Weights of a small GPT-style language model, trained from scratch on English Wikipedia: width 384, rotary positions.
Each number is 128 + 24 x the weight over its row's rms, rounded and kept within 0 to 255. Layers, rows and columns count from 0. Numbers have three digits each. The size before them is the row's rms in percent of the matrix's.

# down: layer 19 MLP down (transposed), 1536x384, rms 0.0722, rows 1283-1411, columns 0-47
# up: layer 19 MLP up, 1536x384, rms 0.0782, rows 1284-1411, columns 0-47
down1283 104:118149142149129093129153131117123127131141115120088123103124159160124120098159117144122105124116161121135178118155115142086148140127156135110133
up1284 099:151122150135120117081131156136098121139131172132108087124106128139074096173132121096102106124151074125136123118145132139089163117138114102143081
down1284 101:139149154122120140084136123118132152129138113096128126134117106120144112143112094129114108111110171117140128134111118111073130137156133131117141
up1285 109:127166113117096139139126127131108122140111150161133096112159173138154110149096117108145144079119142109158133106148149099167126118105158132095111
down1285 105:114101142123126114156169167148139078121129113143125113144108147118149103105124185153115146137107195106134106107154168121128118109125117163126117
up1286 110:118131123114120135143133144138089095140126139115120109137093128143135156143131075115152157140150157138162136125134169150138082138129116133167136
down1286 105:090125125127132190141150147107126087086129146148095140105121114122130150130151132142152160154109189113073138172133133135149103133122133156167111
up1287 099:117127125119092131122111135132117119125106132119142129104125136173150131145117107109130190110167114144124119159100106182159136096130147159100148
down1287 101:091156113126150126123144121131181115127151124126115178172136107176081154138108120130144123091154124108143179120154116160141148112106112094139165
up1288 109:129150125106151121158130128113140115150136119112126124145096153140160128113138143115108112116148108099135153123141184129155099104185113106171124
down1288 106:105185142102136105088116128106151141178143159108102118133126139083112157144143128113111142156135130091140138109136116077137092122116109124125141
up1289 094:122130124124161116113127100142106133141149141164090123107145116144098085128153165106170126129139141152132130120131168155126115128133154066132122
down1289 097:096156106107157109138148119156103129169156106148144084138162125150005149140142105121155095146124140168133109110133144181121141169150131138145089
up1290 123:127121115102154136104119189124157088135135114101157132142122098172157121175101128129121169140111139139139138151136138147117169119152152078099116
down1290 119:118143151161126099116138128118132123094133121146157136159129137176144114127126113136074123138122156111110142108145110127129116108127112092064154
up1291 089:056149124125112137168108142062076110136115155141112117160119170184156122168123118130146128137157125133168141106128104110110095118122154112084122
down1291 090:131046130082128122150119148150143094114139154153111120139125134092144111115104146140115128142119126147138102190116114114158122113143117194124109
up1292 117:095150108090135125123183156153139087106123121149155153158132166121114078135079072170112119121157122126165160122119111109102146126129122125160113
down1292 117:137155110094140119119133148139132147139156109103118154136112134153101130126142102105121128109122126144118177134117090099177159130138126144151131
up1293 097:115122126123082120119098125124079111120140140155129135116112101095117140165102154150122107091143114121108122104126167186131134105120134153105113
down1293 101:122169151143147129113152157132146145109107161130154119117106120120083078156113121160128168086117115135122107094158160177123109083121157124115124
up1294 103:112162129084144131126163124104160120084057115115109139110156123166134099117090116176135122125141084097151112120155124169100127103132122141175193
down1294 103:163144138129114139099116137110111131066110125138156151138121099166133132128142118155125161112156152143110159103137125173085125150145107118126148
up1295 097:124158153077113124092149082115148119092155113145154124134118107132143100120121129144165116106121115144112181142136122099165125147130138141168129
down1295 101:114148116175125129109097166123095160149138124136117145053117138157118118112172093139177136109165156121116163105142147140146165138163102108162107
up1296 107:088110121094146119105148128135120088178103143114133186153069097125098111118131159079157106110136149157158125129131172139166127147132131091173119
down1296 105:125171153140119121136144124164143102115115103108127130147072133122111173159127193147140153127149147117110132111122131146099113125089134116143086
up1297 104:157134136121156166100154162165122115098143149121127092098121125095107153081074141123138131133120136131127175130138114110111129127154172153130134
down1297 104:119129125189139130127147127141164117106126119114106124091148106121127190110143145165113099125126152145155091143127149098119088131101189131132138
up1298 100:109142174133127135155112155085126110115129157121139084116115144135116091156144130116127077151121168161149171121110164129125134108132146117110142
down1298 105:123157138115156113100134098130147119131118115163112138096127149085125127096116122087130149107130160145108096128163132110111131125099170144090184
up1299 102:129156087076122130149143124110150131181143158120142138135186120146160147180170116133090142131195119138135106153124159134156125134123139111140118
down1299 105:113130129095125147121130115112153123142147109150157125188113142144135155127105133131058120145131142156130120149123098134157121142149141079130121
up1300 096:121145153131113102114122155133097125097132155087137136132137168136093102114080110181121156145136156106128081111117133139109136129131128132093162
down1300 103:137123123098159174139152169173149094121110125143150091116109145164135141147124137132131133110091126140116102152148182148145124099127141154108146
up1301 041:102154115125119127140131130096116071136140153124154160141117129156135103120109094099172148153130145123139142106111125179179126059136156136130147
down1301 035:133131128103156110150134128164155124139124124145128138087149072121120178164158103129125120163119151157144079085191123138105095149096099114108100
up1302 091:148135142137087068105192122101140117094089159181139151210143202138170143117116140163166087095123133115159137090147120116139154138105116113149136
down1302 094:193093163110149143135092123108129085151142131132083097149089122135111116108147118086109181138117107110182085083149149159147128142124127108123127
up1303 045:094098144103127092114145123129118070147129123151141093154107132176128088127115157125147147110145127140109129150123139150166126109152161144139147
down1303 040:160127174157126124128110112112133122127097093121116102107142133147145160146172124098120123126124134103104132125104185121098134089145131054101169
up1304 109:115143124130119125153151120120147111108101088102115097108090163114153105148135120145150113117153102156147111084145138119110125084121128103107116
down1304 108:116134112094106138132133096137142139152121133132151144090113158167067101123131148133186130122132104115112160114138096149120126118125138105124119
up1305 095:120126108142146085162143153125112092156098137117099095120131110120093069097118107136112144181130088145134162138118091144143128082145135125125096
down1305 098:135100168147078118121085148083118175130119155139120154113194152088141177088117107138111134106113150136163112125130138136079146128103132124056127
up1306 106:098115123155113132122125122104130145126116087125116123097129115138143106106137130110155136159154078102147182154128179122140151076151129151177106
down1306 107:138116152139137120115169144105133153164117105143152125114125139116124093085147123140133141139081103126084123128115116156096137090169117139144130
up1307 095:118121112158099096109170112110123088113130092154138108123122153166093135128132131125148158102133116165097105117130098106111115059174154098075138
down1307 098:140135126112115132146089157150169126128143124108132178102127121068182101174133147145103091131136177079186153148139144119110144168124121153143059
up1308 104:117129147136094164130141115165098095159117171191138124149143145144115104124107098176108134160158115162169166175153146160134101102146136128092102
down1308 105:126142119163103080077101117146120124122133125133100126101116139155114103134111067141111149106121127130099152153168134131131143143119122150130104
up1309 098:133091113102176092121167114113151133134115115150132090173148159096127152116138102131152158141120184142116161133100109119137126108172109126129112
down1309 100:121131147095115129105104120138122158138135123106144135136133164102088122152132126140096075101150093120128134132138089101093120141121136143098103
up1310 104:095100153077131095119142139148146092116129137124128117137083122171141152123160150116147106136115152069145140137141140181148109150141120096115139
down1310 105:111125106139120143131114147140095121102092168101114146147132102107101126136138148144134109146155149140148117120105129142106158155110139148135142
up1311 093:118140113145091104107119157124073135143101122123135129147131168115135169097161147152095119166131105095138165094135128087139081096159136108111131
down1311 095:115115115050147202135142156162146090116114129140084142114120132113098123127109095119154124107134145160163134101176129128094121169100105111129133
up1312 106:132129152129168082138129119134145109141097100081138103124120148111173127130130134140127140125105087085119140113144142116145125116126156086162133
down1312 107:126142163137107167131121116151137140126118130095166110133147146111159121108140146132124083110132156105149160077085146087124120093101131121134154
up1313 094:133143135080152131148159176165111110129131158111129158142103109160113108108102107160155156090126145154111164151133163137117092104174105144120134
down1313 098:113155152202098142096117131122130134091141126113085116102151139147131135148141146139157127147144178106136118088121066135150120153168150149133142
up1314 114:139123125142114112143117114126101082090081134121138111116114135146150110116146133142133116125130134165154181076115129143096124110140170122078168
down1314 112:117147102162167134092132133126142117103117104096105122117138119104136106097167148144133131135085105106150134130121107108087110111126190137128139
up1315 100:122105142115119103122144122133158122169061146120152147135149130156147151131155096148120153135126124117135121154127129137142117119131140161082116
down1315 103:154125120132152105118150110123131092120130095117141131123117148136131112155060155115148092136180176087143157150142132112169154149084149125127129
up1316 089:154116139092142024071190168095167124126112123172138111116084154128157110102144118152119145109104123115110140100133105132093135149133088102131116
down1316 098:169098175140076161111046067095167154157162108144137151154116110117102140151143155094116131124145122149131110111149128124158146119193160132166146
up1317 103:127115153102127158103122087137148104136141119150125127111092109135122147129113173139088118136163127096150168146099139125145153075157105087142153
down1317 104:142125117092096134160132165154100097129098138112121141125146135148110186112158104115133122124147121112128122109083146157092154156076138107131124
up1318 116:144115131139114128143194116107126091113099130147139083149120158156127083120134133151168126165154137117158167125131172111160104110139144123099174
down1318 113:142117160163134111123103148117127147138125097132102133088178170113093143091140104160137116168146138135151153110110141156138136122093131106127105
up1319 112:129143140132105126131158153156127135169135100139122134127139149140077110136112181111158128103122130121155185096141116175130137108146087098128136
down1319 109:118136147170147090128156156105123122197090115155125115141104138159116162131108132129108123140141121082120174103173095140100111125127098106115109
up1320 106:115136126133083115130130116156136125152152106174129098112093114127155144121151138134141088103089158106137099097109156123125150095140149096133158
down1320 104:132076120099145133114131152140134103096135157138101124146112118129112107116188132128141115143124169107110130111114150104125147097088143140149072
up1321 097:116133146109145152112137141129123108123119137118142126151096119127148138141115126104124131072167147108107123160094150165180120106146144147104125
down1321 102:109185114127120127159127090134152176143152130147124111121095132123131126106120111101123104135118158121053156122118120139117127116119110126148158
up1322 119:132125140119134148157137128107095119119119129107197172131131174127084085129121081119186102110109110095150173125170151146123113163134110144148136
down1322 113:140114108111096095130102113104104106160122116143151134098115138098096140126128106099162116124121114115138112099139124142112124130162142084118134
up1323 103:118134149140126116124096143114114124102111162110153126130119154113098120120125110158199126168120167133128131135140167144139110155131169152124114
down1323 104:129127120104132110109126089144174153112127068116073117097125183137097101145134143115110115182153111123059150110100124159088156118125129138154140
up1324 112:135145153112107106121107129125107131113120195115178139113131117139094113134068075101114169095132143118093118125152160131155165144176124146157119
down1324 110:127147120120139104162130129101136120157094125128129155105154132117102181111110111084137125096173099134134123132125161099120145190113151156153142
up1325 088:166119103181105091099143151082080122110094148096132143171167123107097158152147139115084121130160148081146166100095151095097109128147141126064118
down1325 089:110115157012124133119156137177153081143173121087132144106119115131111120138155166105149117154131144151168112111156130110155157132107098126165133
up1326 098:106125086107132099174153140174097121146126141112152144114094147201090092115125110098189105120133090150155160141136150161113133157150119123172112
down1326 096:160106156102164160082106160136175130149128163161109148162160154169123149158164120109129130147132157098154082142140129171140124136148126130120149
up1327 119:077133099093113138125134137154148101170130098174174132131138119119099103138134139142166118143117141124138151118162161150083145129142181125151121
down1327 112:119175148128103153131113136202153117153161093146142155101151108127116112113128166155076150095093106142105164124167063145118122141126117138087151
up1328 103:125104102115084102125125099106128127129140115123121113137088144152139127128142159107189132164129133150147112148098139162100107149156092142158140
down1328 106:120147126151062144106118163109143144113137124142088124149076063111144146132122080101126114141157145125117125114148143092123111085093160183116161
up1329 100:129142117144159127122133132088142116113120155118127173116158128080102123108092077156158114123172089125142137097089174162168125099129105143106124
down1329 104:111168164091109119127109133138114156110130145131134129136127101131123142126084145122116119135114114124079110125094142151134136104103087158130119
up1330 099:115136127141160096135132125134126119119137190138132100144117129136149098117139109118138106151190139087162122103160157132120135129146160151133198
down1330 100:103082127151102115119105111126183119154096134127145148151126111122150129166147149143136153151170142114134119116151099140084121125152149152090141
up1331 100:159137157113124128120152120134132102124170124101067072132156101134100087120101099139144144129102126114135150137095127140117150111152149158132129
down1331 102:110158123105095141120132145122093138137141112145098162097165132203131137127095130106108122127101172135139171128152143148123111111143144148135140
up1332 108:102115136118169119128137126099143109100124122148131106120109145167081132124084130088139136092157145128128164087124145152120126128109132113147121
down1332 107:107142103139106135139169131115142115130120152131098133134085132132115096115138133127171135126125146116103150124058099134113146119133120121137132
up1333 099:133180135139167109123114071098144130134147122120129124149132122136144123115096117127130135117147107153129122090167149147130119133121149094115172
down1333 101:117111107127087117096156112133152121120105135147150090142153101077141126141181138111134128130181153110114117102134143176099102145145114169079150
up1334 102:129101131132137134110149144104136122207176135101175126127107103115115128101144141144099116129134117152097158113113135152113137127146152104141151
down1334 102:104152136111127160122117130140195138128151096103114122100153114127102154128113159149092145146114119179093127119160137126076122098124150135131124
up1335 102:135111130136130132116111160145121100132091146133153128159147105091094111136151129147087151149135126147127140102189119125155155108153150128145120
down1335 102:121148099171093104088124137151174115120136109151088135107119110106104117118138108138086129169077123153126134134147138166111151098177120148108138
up1336 116:091139135081131135146132133099123103133109117186153164102144122138135131079106138144133169101162117161180123126127137189150129109142127146147190
down1336 112:117146136103123182134155097147162115117121144092112071098100106097073150148101158091104080111138140154110145142138171093126095095122107175160110
up1337 112:085112110127182075144175158136098117092125141133165179139142126151118103094141132138120153135122149136117162149164143125099138073160124112124103
down1337 111:117138136102148133134074155125111141159140140145156126122174114130142147127146150142181118117160141152110118159102142116176157151149134042138122
up1338 108:079124167121105147127133125087119111127090083104139153153078132104137151153054127172107210084138143084094163086111118111160099131141130128131103
down1338 107:137121164111100143113140131180148085126098129121145131160114138131099116154146142171140112083128122106111128108141143129106092122130092132087135
up1339 033:073119129121098142153130086130129077117125135128132144136086140179137118143067133087138138125183141145131137118112125148132130116151150126130161
down1339 023:153113128148161113092100145124109141134116120138126072114155141149108156069142113109130127135142154162151108149087162125095081137122153122136131
up1340 101:163152128130120086088158102099130127152128127148137077091133169148111182076134118137128101086178103105119150126125197147135117136162175170108116
down1340 104:090116133092106170134142111163152116146185124105151117135110097140134101148125137139138137078137130124091202125096146121141126139077070112099145
up1341 100:135156114119127122106164111160159131122145137127193158102128161129139115111091149135157142131111140122110110119133132120107125128134146136103158
down1341 099:163058163125151101120166127095150116127148097155132104133148119133098171140118113123138119154158152138156095152141119135128149117111150129132151
up1342 107:123114136113098131101136107131132130148123162112105138161127114127141116137120136117141133153143098124135114120081168171087142174132123089124121
down1342 105:126143127141106093095159155114115132102154167119124120143124079141097142114121117138101095134146094127095175123141150108152124146131085160110120
up1343 043:113108123112132139125147131148124062148122147134176132159113152133121108179102144119182142132148150131116152115143151125184152086158140118133128
down1343 039:118148097108100093139094100104103143122160129121118114127109126125146126076156118113119125085111105107066163130158124124112140147120093106148146
up1344 105:124144146137145118126113142119124120142126104114143148176104135141153115139152156132128183079120137132100131163130170093110144126135150153100117
down1344 107:115128119139104128110107110151099141117107123128098124126138123121137139139156147157118099132151130149115143128130163121148102150128073130132159
up1345 112:139107122133149101154202142118132110146130116111122086126128142151149148113142100104123117145147093110136150138143142122158135112146126128144122
down1345 113:088139101096147175167079131169111129168157141129128103151140098156162145152127088115108156115125090132125081107156135156123104147132109104164097
up1346 129:109125135105125121118158121126114079107099119145144153173110163141126115152075126117152144128157131150141151111166146148152127125119137137155120
down1346 125:118083111073169147161160136152159101102128152151137122061169160161069188149089158178134121146158163131158110168126118130113163143175145181146117
up1347 101:137130114140116133118132144129150113107102094116120138128129159153104098177163195101143136094186094109142142151114143126158136083119124079121134
down1347 104:122121086135131136119119138139114140159164102131148131113108095133131125152129129146171122138118137149166116128128119098163137152090157148135117
up1348 101:106117142107115130120126146105137115114103095119105081146115126143114141106142133169147149148173151119107123152143125172132154109140172153143143
down1348 101:188136110133093102098123148105143163086106093140078132097146154121144110112135155173119136120122172101093125119109175152091068110137123177181109
up1349 102:113127148130134109100142164115098121103136139152188164170121170178135129165143088133121128062127089133127153099134150156108123098142119156183110
down1349 103:124143105165089126115092142116112126179113148135145172151144135110174140120182122111107152109147147100123114127131110136079099135092111166161091
up1350 103:128133117113168111119120128136121120152163126142142132140180143130102111106109154120107126094136118136103166115131105159121167114183159098129143
down1350 103:144144107177080145110115134150137130134169106118112129143137121171112126170201129104142139135096147145089118153111119099100178110143108143113125
up1351 098:135124130146121124120135123103147120091159142129115145187106144199149118190143143073157141102161119131136158100143101157125111101122127153181150
down1351 101:118147116158110096149140116143134115125139109152136136134152188125117111139123146116110118129098113113124135133088140156117118121156134162081158
up1352 108:143130117160165084132107137130112096082049170131146176144139167118145169154118137147119127106101143096163147156118185154112109112168120116141184
down1352 107:112147099137137156116113139163137119123128119139158146130077149096125165128148114147150051136120127154118125156127139125120109110119162103140134
up1353 099:093129108077150134150193135178131083112111112131140136132123145149112110108115127116173106080115146126164159108115132115136137139142137135146161
down1353 100:153083138137135151104113127141113124173121153148128129081065105165114135125102105176164086122126163112140141115091110124113166187125100112163169
up1354 106:112121127133138114133145163107165108091156137137087092134138135115153122168135138108105165146131105091106106167132149125124134101193177130100109
down1354 108:090133140166146160151138133160187147147148119070113123142136163092114123148130133112155146151110146101130115119127112097110088120202116168114149
up1355 033:074102130130119128121157121118120080097118111143141117126113147132155109153111104129147117159163129185154139126134174129141128077124184119122132
down1355 022:157110119119162144091156131128136144123126132199139141107148110103086167121119095145179134134146143138136152147112106109112107146122127151123116
up1356 122:101124112135171147146119140153122129110128148146128145131125129138171113131103130077141115110127136144127132146161156132143127126179144116123137
down1356 114:133109177128168187130100134141168135148143132122105132092151122133161190120132115105122134143093107129139123090122105134151123130181110136133135
up1357 095:126108188135120127118102150139115122093112093131142120112129121166087126156093127123117173130143126121185151114133140107160117129164140144158133
down1357 098:114158096108146134146154099135116131086133116114118120113107115116183145157174144106112114162132138149145162132144140097115160144158158119116112
up1358 036:124135113124097123140156108094150080151137126138102178170124131117129115120116104165156171079145113120129140120149159196116162105149137143156114
down1358 028:134150109116143105116090128127088132150131077131097145137148083077109131136127142110112140105191089120111115144117138152147145133126114121122136
up1359 035:120103170132146116123112132094131112138116131129144141177113128149143124107122125135138145095178112127131204097157161150131122099161133123162139
down1359 029:138082120103091119081143145155109140106092122120162116112129144143089124132106103146139150096123142149130071134155135102095144087096109093067141
up1360 100:121125138118119076118125162088168119090142117147141137162141105155145135116154121091128144093182115104144146131162118096146150124150108099165115
down1360 100:146091165160097119100112109091129198128132170120144130096153170161110130105112112118133085112127106109121127153124142088153131171109128138098097
up1361 097:111138139110113142151152116108093112126139104135136137149111140150126139156111144109088119121130154156110111153086137152114147125152156146106184
down1361 098:138124189119099077095101130088064133119130140136120112075152113165080109138136054093159144135137139129143172136117154160185139170104113152131139
up1362 099:109087132136129090111127104132122142111154148124123136150153134154106133182112153108148124086176159135127126128126075159140148150160115089099141
down1362 103:126131148106097100131102100145124129106121103085107120124100139133108107132101143061152129146135095073118108076102132117152106115168111143115152
up1363 105:141134107132116120133125112149156111144130134128144162184124125126151061104123109105111084170111129133145147137125113151157136111181127100137123
down1363 107:107101120132125148111106094104148140114089119126128171097122139100110143145162132157133130123110124164140142140122123147118151124124106143128127
up1364 108:121152132100118104157145119130150109169115104092155080151133144160114101103125089116141140160158120107158150086147143106128112084169140145120107
down1364 111:159099151134121167122149107093113107189148175102144125119115148073105125072142148145132117158126141150161115145136150116132113125154141148161132
up1365 104:104116130132078123125129156092122107122066133157137084153064128116154088102133119126148123124104103159102126131112143126118142144127177109096116
down1365 102:123154051171174165133126159155160116171125117106147112114122162139153108111103113151126100078141154136133097105106149103155149134094125121129160
up1366 110:104126124138192099166114150134132126085124124118144137133134148146147122165114114104160177154148117089114159118132133113174138131157125087087152
down1366 105:152143113148101089099099127121146140108125159130154144114127119172125117106160139144157128142135153106143063115153131147118123150129104117122112
up1367 096:145132129102155138108174149153130103171111132107133143123108178148122134080127101151148178101153127132114186117153145120140159122162127076165099
down1367 099:138115098135118155118114101096119143164121146121171125105089151097114130144116126139124106106159084170131119098157115158127119132129112146153130
up1368 107:125112133108118096108120155122118103123160102136160094133059152127152138126121109124114103163112115097148144142098080143144133122137125119147108
down1368 105:110133134084116164136131089092139094115146109181130117142136129149144117129130140105129093192099145151177105112140117152165166134088131141143129
up1369 101:143117152143113083134126111136124130091125158110143153098159167111084138118134107098139161140158097143149149131182121120131152129154102100156159
down1369 102:138119117141117120120134086172148123089137135119120132115146131145100166115090117124100107100122122119116117125071132130120172142144140129131170
up1370 102:135127090116129130130095124103107124105125158103120100178081132134149132148141148159102143111131117110086117139130121177106141122122121155139133
down1370 102:122151127165109123136174099144174161107121131167162082156139139149133146135109173131112095087104086183086150161105128151132153161090150161122118
up1371 111:092120120110181122121144110134113098130151137171129099116151160147168147154114141135148158129153100135161135102144180116178147141144144103102176
down1371 113:134123102138105128096148113100105153105084122160119138083135115140101151151139091162116123126172091136114164123145133115098138124183131149083164
up1372 106:098150135111171127114159165117158112144148157117122134119113171124136116090120112094164152111143142144170166120146103129178137105193126138144100
down1372 105:095127115127119124098104088079133123120143158138157107142140120087125131119112094132134168195105111110164111112135111139151094123168103113144148
up1373 102:131147115124134141107144117132128122119102116122120169134106149098133119122114162138111137098147164140151142172071112196097123126127138126134144
down1373 104:169139172125121123107146129140121141123122142122133159079122155109176103140155137132091157102132137154146140101119135165142141107102092106118152
up1374 106:136139172096115094101145151149129110107118098137101148115154148141116149102136143131137159146157127120080138126156125188129121119135131119129105
down1374 107:155125127157132121123134104118121105144085133158126112123097140123136122160148151137128185109075173102142144098123086136072118130090112105161136
up1375 105:132106133136107122140112145111138126117096169118133155178094113121114109122134113138199154117120117152143114110141110167134128135141107145132157
down1375 104:161135096189140079144167142129149129131167170135115131137094152104107137123147157116118128135086139088098124072116122135111106158189135135092105
up1376 096:130140128118170114168137174127083101128146077160123100103133145138097103122147109157195155094110159129164152119130116138165147064198146156141100
down1376 100:118104115138114158134154121104114115156112126130110106097102140153113161104169073151137121132118134139155155097131088120213147134154144132164108
up1377 110:138098149112079144129117117144140118132100160128123097105117133147138134165137116093097149157108141111130132138091096118115156099132124151151162
down1377 109:138156122122165118140153138101132120139173127073132127138142133149156128162125128157155122133106131129147087117166149148151133146125104151159112
up1378 105:080111102123138130136152092088113133099120140133154117123137144107152107145107138125138153099111101141178120130132132144112130105132147119093102
down1378 105:116111145136098122116076130147138134149144147127145086197125140107186132153126135115150146126140119136099067139123138131126153167103119085133134
up1379 109:124155148144129103121128129120137128147160123149172120153111135143158144122117128146188085088143136132111141144156187140170165121135120173175140
down1379 110:170113179114128113132123155081138126153105102131110159122154111125126173088100122138113120156144155117099132106122176112141150095127114116138173
up1380 099:127144139134154118094139093143126140121158143162171126118086126134136143192117154117120127147128144130124145150165157118193099096163108103143177
down1380 099:158117120099102130107109155167110115136121168122132115061123142156144159148142136101141130107107132116135129131125111111157125131099134126126135
up1381 104:076128130121141124126138127131135121114135133103111120116147098144138143134135126150135139138159142111114143128122052125112147137137139094158152
down1381 104:106173129132146119114138149148149116156120120080153106176138124147150151126099152147130106151167132133151141145077144130142129151061135119110148
up1382 101:134112142098130110103173146113180105140125126108156081133151152155120091158129141159123155147134149152133126111164127123129160084134162127150151
down1382 104:152146130128128186120092114144122158115118149096116126148116095159129157144132121141071145107150137127124128063125148117128067095160139143118117
up1383 091:162127094157113087133136179089167112105132100147127135142143173129107107128148136135110119127132133142130105133120090129075133135137165120094146
down1383 086:136157131108123158104108067134123137147120150095125124118121100165150163129122100113161144141118115133137130133142142144171133140098125157170122
up1384 109:111153169105177142151152174147138101102144134124138133127149167136136173117115085113137175139155100110180110094167126138143140141130124136137114
down1384 107:122149086140123141114146136161154103116130136094111140137157097146161154120136098092119166116141156124124142089175154123142133106111119122146091
up1385 039:084124121124153177130116095114101123117133128120140163115103167139118095121098117115134127091142084148136128091102152112203133137141186110147123
down1385 031:121070129108163120116157129139130103120190103109129110127148133090140135105114128105087124124129147159153130164153128141121142123160101149131137
up1386 104:117139135132102112128128096127123124099136133116167148155116115165124137106157092123157157104186106136135120095138100134126140118129147144113109
down1386 104:149078153130165123111100160110103139098107169110128122091102121134132137101148107152127088109143107098102137117129154131163148107071094136106125
up1387 099:147088149105121128144149157110141096147107143154144071135117116135065138135145157121090133140145192185125138114168120110122130113139192136111125
down1387 100:108158085140109150146106134144140153168104128153090149138075116130126107118118160163121127109155153094139087139158119187147099107133113104137115
up1388 099:125106126121144141137114146131101125146126191119160129140122145147102079103105138139111104114132127141122168149122130124121115126140177122129133
down1388 101:128169107105146101142155109116142122120088144117132128102103132114095092128141132154136162114124158134164137143102147109131159108145135126152116
up1389 114:152127125123119117099143188102160114118134158149112130136134105133106094122127125095140108080167130103104149137170158118145146083135156135124156
down1389 109:114149132103108146116110150147146151127105130124115119139136126138086116100136123158109095112136112084152166112116107104116180063127156189092110
up1390 099:148105127140119090110114109131116120204157062167182082158124157114140154138118106125134154140124105129129133074132189094123128104130124078123110
down1390 102:118126150103102133101114124145130135083161129100072147129138068169104149157134125138109154108082128142153125129138125136149114129102123118116124
up1391 096:118118183129101108125155116126088126124131149091106150154131149127095113147127093143155153145152111166135161128121167118142148138124149160104106
down1391 095:136097134066128152111128159154126107128128119153110148122145119172089161127098127144102100111120149149128074153133104104131107130128170148133124
up1392 103:146086093108101117116157139125136113163131153116141111190111110156147124095124082118137090161156098168128130131126149162122120122151160106118121
down1392 102:154110133072115096091113118142136132100114106121143109151114129155119111134129092111159119123106141117146147114107141127089142145130146131109182
up1393 101:145149151139124072114156105125113115136136121150164089102111188148131158097146150080126151140152092131131166145128134104128145101131143105144140
down1393 100:125114109107135100167125140115115107112121155113137129089110174125155119096098131114124110119170102163160134185131142108112126143142124112148116
up1394 107:148136121157086117128150144088159110187155135100152126130158123144082095163152140132147115100171076092160119102130152111155128152127096131138142
down1394 107:136100136153126127128101108114139152139129095117154126157183126089125130148181113119099136136148122092103137111152147137177122134118091133116106
up1395 076:160184135116144141122124125144137097109115146168109169119106129121113131102097148134133115124181118121114115115100132137119090117134094141111123
down1395 082:158109134123106093146125095122108153170170117134136125130142168105150115164138157109145156174091127127163136147152138139155153152166146104141135
up1396 102:106126118109122118159130128111134101124134132135131147136104147108133163096111098134124187120178111111148135161139152117130131132116104123130139
down1396 103:138114070169112110127165130133132114088153079158111150143087134127164129137140085113134125127116151113147110135159105092133114155080125082119118
up1397 109:091112101121154134151121115148116101138120102131154114118092136135110114133099098126125129106155136088156112154125156140133119112121166139141151
down1397 115:130141118122148105130145142169136100143140108143129128122101121127127112119129150170113102145133165095142116112131126168089132160098125153145100
up1398 105:129160114102150131119104127118089122140136182121129133160131189171116127108133106154173143109142153150169144078126183102142146082155115112127134
down1398 105:144146117093133126132164077146173141112107131130122128113140134125141099105131083128114092142120129130129139148119165115141120157139137145121106
up1399 048:065146120092145132135157103130108124156103178127176142153094152136126144122096111134165146110154158105177156125146119144128124134139149118128091
down1399 044:164132142155143088123152139168132102092142113114135153089135111097115089124132139133136124138102147107141128128073116108129161150169115148078123
up1400 119:120137122103160123111155113110149105130155147120132103113108169162124104122096156122134113133157109102133124146143153154147157098122105143138161
down1400 116:163136115126126096105114118090130147106156128168097108123157123127094121128148102101129120154109105131135155092134167142106189102086137131117148
up1401 108:144085145137100110116105102098112122092113119099112133144087133151098136128080147152129191103178108134125164146129120139116131111132137130112160
down1401 119:158144108160095100104116094115122150137133114106103099132132112162118106128130134114151125135168160113129118139099160147173128134135113139129142
up1402 101:115128112121101141147121111089139137122112138090137125108093119133149102142090153088156105155123071135129095135087152142128144117106141129120096
down1402 100:133119174113085097108102133093096137082168083117119113165158093182113104128096149181115140113101127168124159115128131124096128146119147121103115
up1403 109:139111170123112087091137109127139127104124157148104144153144121172176118108159126104130146133135097124136134098138121150179119121142173141134142
down1403 109:114133136128135113151161083153174131127081129151123158139139118129152190133111130106073154118110113116145102128139141110126101121128102166111139
up1404 106:096169120125149134148118147161122114119108126127121117147161184142122106105107126135155121121114169111161108134137152100138102115160139135152141
down1404 106:138075121129136096118140109109135122105162132127138164125117094105137125086148124167100110127141147157074083142147088134177141136108148122190154
up1405 103:116134121123152149147156167153119075126124154120109111145138143129115151147100193175117115126121145137136188135171098124111108122137146123185103
down1405 105:130107151135120131127104150122151126123136129115132118122105127090103165159128142134144142100156118119100111100130134128159140104122138129050125
up1406 104:117171139112137117135149132147128116131124150120156099112162106126135132112121115087126173144092130087169119134119130080173147134133112100114140
down1406 103:135107093092109126120162154113135105163111115137110181122125106154141146102093121155101150116119102114115114097087129132086129091164069116118107
up1407 106:143153175130119126107120131167143128150133170119140127174088126145134125179121126108106166156121133164153116093115148179095145176150118137144126
down1407 107:104154112162104112123122128141140111130161143098161103119096090139152123142173098124137133141097102122103122181148138116128138129129080143128140
up1408 093:124116130094167125130127148169107130129109160119168150128115134143128132131116108138134150106131127133104135135118110142147106130165130152130150
down1408 093:116134150148180127085079138101190156143132112115137142142119126091160144100128141141104120126093152151084121077150132113082092167096093109128150
up1409 098:098115162118124108153171130111100121130140152165130136179112165147159113111108123104131113088120093173139146100127150113166136113149109087153158
down1409 101:127172097134169110144163127120156154143121130111094167124128140133139104108131119110120152161100084123141117140111152134120104120113129138126128
up1410 104:101164110109151138124120158129177101095134142149121117116092148122112103147121104115122112155157155104131118135104135132095181107143171106112124
down1410 105:147093139100153102120171116103103135115157125133164087091106139186157159111108101150120166124119122115107127139185139142135153149110106095116113
up1411 100:130113115090131151130113094103150126129136118131172138123119168109129060124101105115155148110158114117157196153114119135102091141149122126095160
down1411 101:152100136154155120158137159150112118127125150076128096056073133128117117097100136113118122115105118143145160164087119142147103122133122167103094